{"num_hidden_layers": 12, "hidden_size": 256, "num_attention_heads": 6, "num_key_value_heads": 1, "head_dim": 64, "intermediate_size": 704, "vocab_size": 4096, "hidden_act": "swiglu", "norm": "rmsnorm", "norm_place": "pre", "norm_eps": 1e-05, "positions": "rope", "rope_theta": 10000.0, "rope_fraction": 1.0, "qk_norm": true, "attn_scale": 0.125, "bias": "none", "tie_word_embeddings": false, "parallel_block": false, "init": "normal", "init_std_qkv": 0.0368, "init_std_o": 0.0, "init_std_up": 0.0368, "init_std_down": 0.0, "optimizer": "soap_variant", "learning_rate": 0.00471, "lr_mult_up": 0.975, "beta1": 0.95, "beta2": 0.95, "lr_head": 0.00861, "max_grad_norm": 2.0, "warmup_steps": 74, "schedule": "wsd", "decay_fraction": 0.603, "decay_shape": "linear", "final_lr_fraction": 0.0, "batch_tokens": 131072, "max_seq_len": 256, "doc_mask": true, "z_loss": 1e-05, "train_tokens": 641400000, "max_steps": 4894, "dataset": "wikipedia_en"}
Each number is 128 + 32 x the weight over its row's rms, rounded and kept within 0 to 255. Layers, rows and columns count from 0. The size above them is the row's rms in percent of the matrix's.

# layer 7 attention query, 384x256, rms 0.193, rows 58-63,121-127,185-191,249-255,313-319,377-383, columns 0-63
size [106  91  94  92  91 104  96  94  88 100  91  96  96 104 104 101  97  97  94  99 104  98  93  96  88 100  93  94  94  91  94  93  75 100 108  98  94  95  93  98 104]
[[139 103 137 103 139 101 102 138 147 120  71 162  78 116 159  89 113 107 150 172 147 205  98 140 150 121 134  57 118 166 133 123 187  77  90 164 134 157 139 118 124 122 162 113 155 100  97 116 187  52 127 101 148 132  85 131  85 117 134 121  81 144 110 149]
 [157  73  85 128 118 159 128  75  89 146 118 120  88 141 140 142 133 146 125 174 160  56 123 168 105 142 123  18 149  84 160 143 143 158 183 150 112 171  88 155  69 100 137 130 121  92  81 127  74  96  96 172 142 100  97 126  97 123  77 135 151  56 107  92]
 [123 157 135 114  81 132 171 100 123  71 121 165 142 121 103  80 236  98 100 121 112 174  98 124 110  98 152 126 151 161 125  92 139 153 172 129 105 157 134 128 114 113  96 104 108 119 118 111 116 130 136 116 136 104 105  94  69  55 115 167 115  65 134 133]
 [123 171  75 158 147 111 178 134 158 130  82  74 179 109 147 120  72 170 144 181 162 139 114 174 102 125 203  83 134 132 141 108 163  80 139  73 160 139 120 143 108 123  68 113 132 139  78 133 129 128 130 141 121  96  61 193 111 168 151 140 132  88  83 129]
 [196 134 177  85 151 132 118 136 158 146  90 157 105 134  91 107 114 129 112 129 124  89  73  70 147 112 134  90  70 155 117 116 177 114  91 174 157 207 157 105 130 187 154 152  91 122 149 148 139 149 145  96  89 111 125 104  74 132 103 146 102 115 157 165]
 [109 114 155 120 159 101  83  83 120 116 127 109  92  81 137  84 183 154 118 120 131 120 113 206 119 109 168 131 110 144 141 106 158 122 161 126  81 113 156  94 148 101 137 126  99 144  92 133 119  68 104  85 160 125 138 140 109 109 101  78 151  79 136 102]
 [ 87 116 194 144 117 203  93 153 151 130  96 107 128 118 125 127 177 108 125 123  67 153 133 171  93  28 125  79 139  66 109 125 131  97 105 162 177 121 134 134 118 191 113 150 143 108 160 131 133 148  91 171 184 160 168 117 107 148 181 125 100 113  80 122]
 [146  52 156 160 149  52 163 152 152 144  78 131 109 127 147 148 149 187 100 125 105 201 117 121 132 164 154 123 179 174 105 159  91  89 144  76 160 132 147 111 140 120 144 168 130  68 136 166 143 151 103  98 113 106 148  52 152 109 166 142  88 106 122 160]
 [114 170 174 134 222 105 105 100 107 162 165 165 132 111 148 116 131 137 162 121  99 145 140 163  92 120  99  77 165 102 169 131 109  86 165 113 158 163 101 219 154 185 185  77  88 158  90  71  67 121 105 147  78 110 114  88  99 119 177 105  90  79 200  63]
 [163 107  74 151  88 152 122  98 139 129 147 175 140 116 180 160 133 119  98 101 141  66 151 201 165 188 144 179 132 138 130 175 128 122 157 127 182 138 109  70  82 137 161 163 113 151 122 102 168 141  80 117 110 103 136  99 116 134 149 202 132 119 107 117]
 [112 187 194 133 134 128 185 139 186 166 141 114  67 137 113  97  84 175 100 174 186  49 102 141  99 155 166  54 124  94 172 154 123 129 139  76  93 156 134  72 124 204  82 118 132  94 151 117  53 111 102 132 136 148 112  87 129 119 146 121 138 141 146 137]
 [128  16 140  89 161 130 152 169 155 130 120 113 114 178 159  86 142 143 143 156 172 134 123 104  71 134  96 147  82 119 121 133 162 141  87 148 102 175 150 108 128 115  95  76  83 125 189 139 162 135 141 115 130  93 156  70 139 115 161 192 110 143  99 143]
 [147 149  93 120 137 178 106 141  88  99 100 142 143  73 155 142 132 174 113 145 138 124 183 126 120 120  46 120 135 122 131 102 161 127 135  70 112 124 156 189 103  90 160 150 125 125 168 151 132 105 123 142 219 119 137 145 130 103 100  79 100 110 152 135]
 [101 141 153 151 112  69 111 205  80 111 124 115 139 182 123 159  92 204 171 117 126  91 120 115  80 107 141 122 116 133 142 150  95  65 101  90 135 134  63 114 161 170 160 130  88 105 169  33 166 117 113 162 143  95 163  59  76 116  55 160  90  57  96  79]
 [182  59 152 156 119  96 166  97  78 154 101 139 141 125 175 114 186 194 131 119 140 173 117 129 131 126 131  84 106 117 142 130 140 164 126 154 111 142 151 139 135  96 109 142  97  97 142 124 168 134 128 110 135 125 124  87 159 171 129  81 107 102  60 117]
 [143 190 130 166 104 156  89 118 136 134 106 126 128 132 110 112 167 225 162 183 173 146 173 134 124 140 114 155  85  84 119 169 153 138  80 134 144 121  96  99  91 118 141 119 107  77 114  87  81 191 116 142 213 141 109 148  92 169 101 214 140 138  92 195]
 [173 124 130 154  84 167 131 151 152 114  73 119 129 109 111  81 129 171 123 108 150 162 122 108 142  95 117 181 124 172 152 112  98 162 181 138 174 119 115 107 105 116 150 118 130 154 142  62 145 128 107 102 161 149 148 133  98  95 140 125 155  62 208 166]
 [133 122 146  97 118 112 147 131 177 127 134 190 142 143 162 116 116 101 104 178 134  84  52 131 121 173 148  95 147 100 146 179 150 153 112  96 121 164 108 100 121 167 116 134  59 130 134 136 140 123 148 205 141 115  95 139 146  64 137  94 166 143 113 195]
 [120 106  91 113 145 115 152 143 118 141  91 129 130 105 121  83 223 136 140 145 141 161 104 111 128 129 118 105 145 102 124 114 117 129 148 123 107 149 103  38 143  98 212  65  95 148 147 129 102 161 123 116 130 121 118  66 108 135  85 182 112  62 151 152]
 [152  87 153 105 138 100 147 128 133  90  89 113 189 130 170  73 154 119 138 163 146 107 136 111  85  67 143 108 102 100 137 117 151 129 138 105 175 153  91  89 156  76 131 106 140  65 148 127 119  87 122 146  93 156  52 146 159 133 154  90 125 122 102 158]
 [ 95 177 115  57  88 150 113 147 111 176 121  61 162 138 104 126 169 152  79 104  71 113 173 126  76 130 137 111 138 140 142  89 126 156 128 147  79 196 198 120 122 118 121 104 171  95 110 117 127 127 170 155  65  95 158  91 132 167 166 130 198 115 137 116]
 [133 120 119 124  89 203  84 124 116  78 146 150 133 114  99 210  62 137 139 130 137 147 175 178 147  78 130 148 157 164 165 159 142 102 112 156 150 102 103 129 108 179 135 111 110 118 130 159 105 142 172 104 169 172 131 124  89 154 144 133 112 123 167  95]
 [151 154 133 183 130 142 116 125  82 115  90 125 100  93  85 122 117 128 170 145 104  63 138 116 153 138 139  63 192 129 118 126 137 109 166 106 148 127 166 130 138  90 116 117  99 126 123 103 132 170 123 129  59 142 150 120 109 164 125 150 110 121 143 141]
 [109 121  76 121  86 125 122 160 212 109  92 158 126 137 127 148 175 108 133 147  98 112 149 145 133 115 178 176 171 125 185  72 133  94 110 142 165 111 106 136 144 157 118 192 113 165 140 119 116 198 158 123 128  70  87 120 116 112 155 162 137 132 137 143]
 [143 111 113 150 148 145 159 156  93 156 105 137 154 126 159 123 128 113 179 137 123 107  91 156  98 141 168 130 149 140 138 162 152 124  93 178 120 150 144 151  78 134 102 108 159 137 119 172 124 149 149 179 132 116 169 137 157 133 160 102 129 110 117 117]
 [195 101 145 143 112  87  78  92 150 172 240 131  69 162 104 111 121 107 146 139  63 110 109  72 139  88 129  84 112  80  88 114 138  89 132 120 179 162 115 126 147 134 155 117 151 140 137 116 161 120 125 128 146 169 162 138 172 143 158 189 108 155 105 126]
 [ 99 142  97 158 114 116 137 134 142 103  67 163 132 111 139 115 170 152 114  94 115 116 232 126 133 159  96  87  80 148 153 111 112 113 190 164  84 140 118  75 127  63 138 118 127 143 168 136 135 168 124 167 166 185 122 127 140 163  92 132  98 169 203 142]
 [123 116  97 109  77 104 162 124 108 111 140 146 159 149  83 108 132  92  70 156 165 108  80  48 124 140 125  85 146  81 157 100  83 152 113 135 177 162 168 120 118  91 148 169 168  91 110 141  79 113 126 151  93 118 120 109  94 151  81  92 151 131 159 120]
 [121 108 188 174 115 132 124 160  94 111  92 101  34 131 167  94 102 138 126 157 137 126 172 107  46 154 163  91 156 111 124  94 134 110  97  91 114 139 116 102 125  49 112 120  55 101 133 104 129 148 130 146 166 166 141  58  84 147  98 123  67 166 152 104]
 [ 64 159 141 184 138 135 158  87 145 107 140  90  89 122  96 142 135 117 109 130 105 105 163 140 146  58 145  88 169  54 142 183 149 187 107 125 176 118  97  99 128 137 142 158 140 143  75 123 133  95  82 150  82 138  72 123 186 153 136 131 154 150 136  68]
 [120 166 131  70 110 105 123 133  67 154 171 165 134  82 194 130 118  76 128 139 165 151 138 145 174 150  80 127 144 185 143 154 135 166 102 147  99 165 156 110  62 137  68  62 182 170  86 122  54 145 113 145 134 124 115 114  88 108 100 130 186  59 120 167]
 [127 125 164  94  98 214 140 166 125  68 114 141 131 132 114 157 108  56 124 142  98 187  73 137 158 145 131 139 197 102 105  47 181 152 133 133 172 153 144 131  76 132 160 100 143  90 148 116  83 152 171 103 136 175 138 122 168 149 150  93 143 156 171 178]
 [140 112 103  74 158  76 130 122 120 155 154 104  90 125 124  63 133 117  87 145 165 107 151 169 130 141 119  92 119  93 109 120 115  92  82 176 140 131 172 150 134 111 116 121 121 111 160 126 129 147 151 127  89 150 109 120 129 113 158  87 148 175 123 154]
 [196 136 124 141 144 181 172 121  78  79 187  77 172 163 110 121 144  86 140 130 149 124 137 119 157 157 194 151 140 110 170 152 153 143 114 145  98 161 150 101 147  94 138 118  87  60 148 101 115 141 135 136 132 142 127  39 171 127 167 135 104 144  71 197]
 [144 125 110 137 137 120 144 125 132  87 116 130 128 121 177 133 100  95 124 138 108  46 158 150 118  91 128 151 161 131 138 113 101 166 126  74 107 169  96  88 140 101 147 148 112 113 144 121 114 129 126 178  99 118 184 136 126  88 109 131 119 112 168 131]
 [102 101 141 151  87 117  75 135 100 146 118 111 156 136 149 110 173 147 124 198 112 121 141 144  56 173 178  59 118 171 133 137 138 166 126 149 182 130 108  96 124 114 138 116  28 107 160  89 144 164 146 118 168 107 204  94 150  86 141 128 111 102 144  98]
 [128 110  79 113 185 143 166 102 119 127  74 164 132 130 116 126 144 171 145 198 135  84 148  72 137  84 123  93 126 180  92 161  85 131 108 157 102 123 114 127  93 131 117 159 116 126 151  92 100  97  80 138 134 131 123  72  67 138 110 159 113 114  69 175]
 [133 166  89 104  63  97 127 139 105  91 109 174 189 184 175 123 122 126 142 138 115 153 153 146 180 115 122 115 141 150 173  94 173 169  88 140 108 151 150 135  96 120 137 134 163 175 187 124 112 110 139  51 134  91 167 117 135  96 122 142 113 172 130 182]
 [172 151 151  15 147 172 175 156 138 112  51 190 137 138 114 179  83 116 112  91  84 143 119 195 102 122 127 124 154 105 142 135  67  98 151 124  57 126 138 138  78 118  77 145 142 122 110  80 122 111 137 175  88 167 163 102 138  63 133  98 146  55  83 139]
 [110 191 141  96 106 146 120 116 151 122 158 149 152 136  93 111 139 140 156 138 154 162 140 130 178 142  99 129 141 115 147 125  94 109  45  99 140 107 120 138 119 114 152 155 123 133 136 106 120 114 136 122 127 106 131 112  77  99 165  82 162 124 137 157]
 [120 143 127 128 109 161 148 162 112 124 153  52  82 149 190 157 118 138 111 116  73 163 117 185 136 105 146 166 141 178  85 128 118 130 158 132 136 125 104 156 133 111  90 149  26 110 147 181  74 148 172 157 140 119 136 107 160 111 101  99 165 171  94 110]]
# layer 7 attention key, 64x256, rms 0.182, rows 57-63, columns 0-63
size [ 99 102 101  98  92  95 116]
[[143 104 197 168 114 145 131 216  77 188 167 117 130 107 136 135 139 135 157 159  77 120 138 149  92 122 130  73 112  94 110 117 188 174 132  68 137 108  86 120 128  97 152  86 177 164 175 103 138 172 118 132  98  88 128 161 125  87 155 114 132 148 140 182]
 [145 136 141 124 120 122 114 110 154 105 116 130 167 126 114 121  94 169 116 157 155 119 168  71  69 123 126 126 127 153 103 118 127 129 130  87  60  82  93  89 140 233 137 167 141 103 176 135  96 163 109 122 121 144 145 188 184 147 174  87 141 124  93  89]
 [173 109 146 125 180 213 178 125 160 142 113 106 140 121 121  99 142 161 108 169 127 176 104 145 131 130 136  86  92 130 140 131  94 116  90 172 107  70 118 105 218 131  94 152 164 131 188  81 183 109 142  63 149 111 125 133 171 148 154 139 107 173 104 144]
 [133 138  80 125 144 126 110  60 176 206  90  89  75 112  82 151 140  98 129 175 159 136 189 100  76 144 113  76 101 151 158 144 128 141 162 168 230 134 124 175  84 153 168 165 114 111 114 117  81  53 172 141 130 120  92 114 119 169 132  95 131 127 125 161]
 [111  93 114  97 159 145 101 159 130 166 152 109 195 181 124 133 227 149 115  81  88 172  79 132 128 150 138 125  98 155  81 134 104 102 163  64 122 127 145  67 121 171 145 120 177 147 186 138 153  97 138 187 138  59  90 109 115 120  52 173 142 118 165 155]
 [117 129 158 205 138 144 134 120 105 124 115 114 147 103 109 193 183 130 178 171 170  77 112 120 117 151  98 101 117 119 111 137 137 132 106 117 130 150 111 181 124 110 171 166 134 126  87 173 156 113  71  90 116 138 156 122 118 122 117 133 135  86 134 140]
 [155 109 152 199 174 137 155  90 178 121  84 108 120 136 164 119  86 121 157 131 104 151  64 109 126  88 159 135  90 143 115 113 113  92 121 197 140 125  33 146 189 122 184 121 165 153 224 114 157 115 168 113 100 194 100 140 154 102 169 100 125 157  80 157]]
# layer 7 attention value, 64x256, rms 0.161, rows 0, columns 0-63
size [ 98]
[[120 127 144  74 128 137 130 155 149 117 148 129 105  75 175 129 182 193 103 114 162 140 118  76 163 141 159 130 129  91 130 160 118 113  82  79 169 181  66 111 109 114 105 141 135 127 130 183  91  83  97 112 155 196 132 149  70 101 108 150 121 138  70 100]]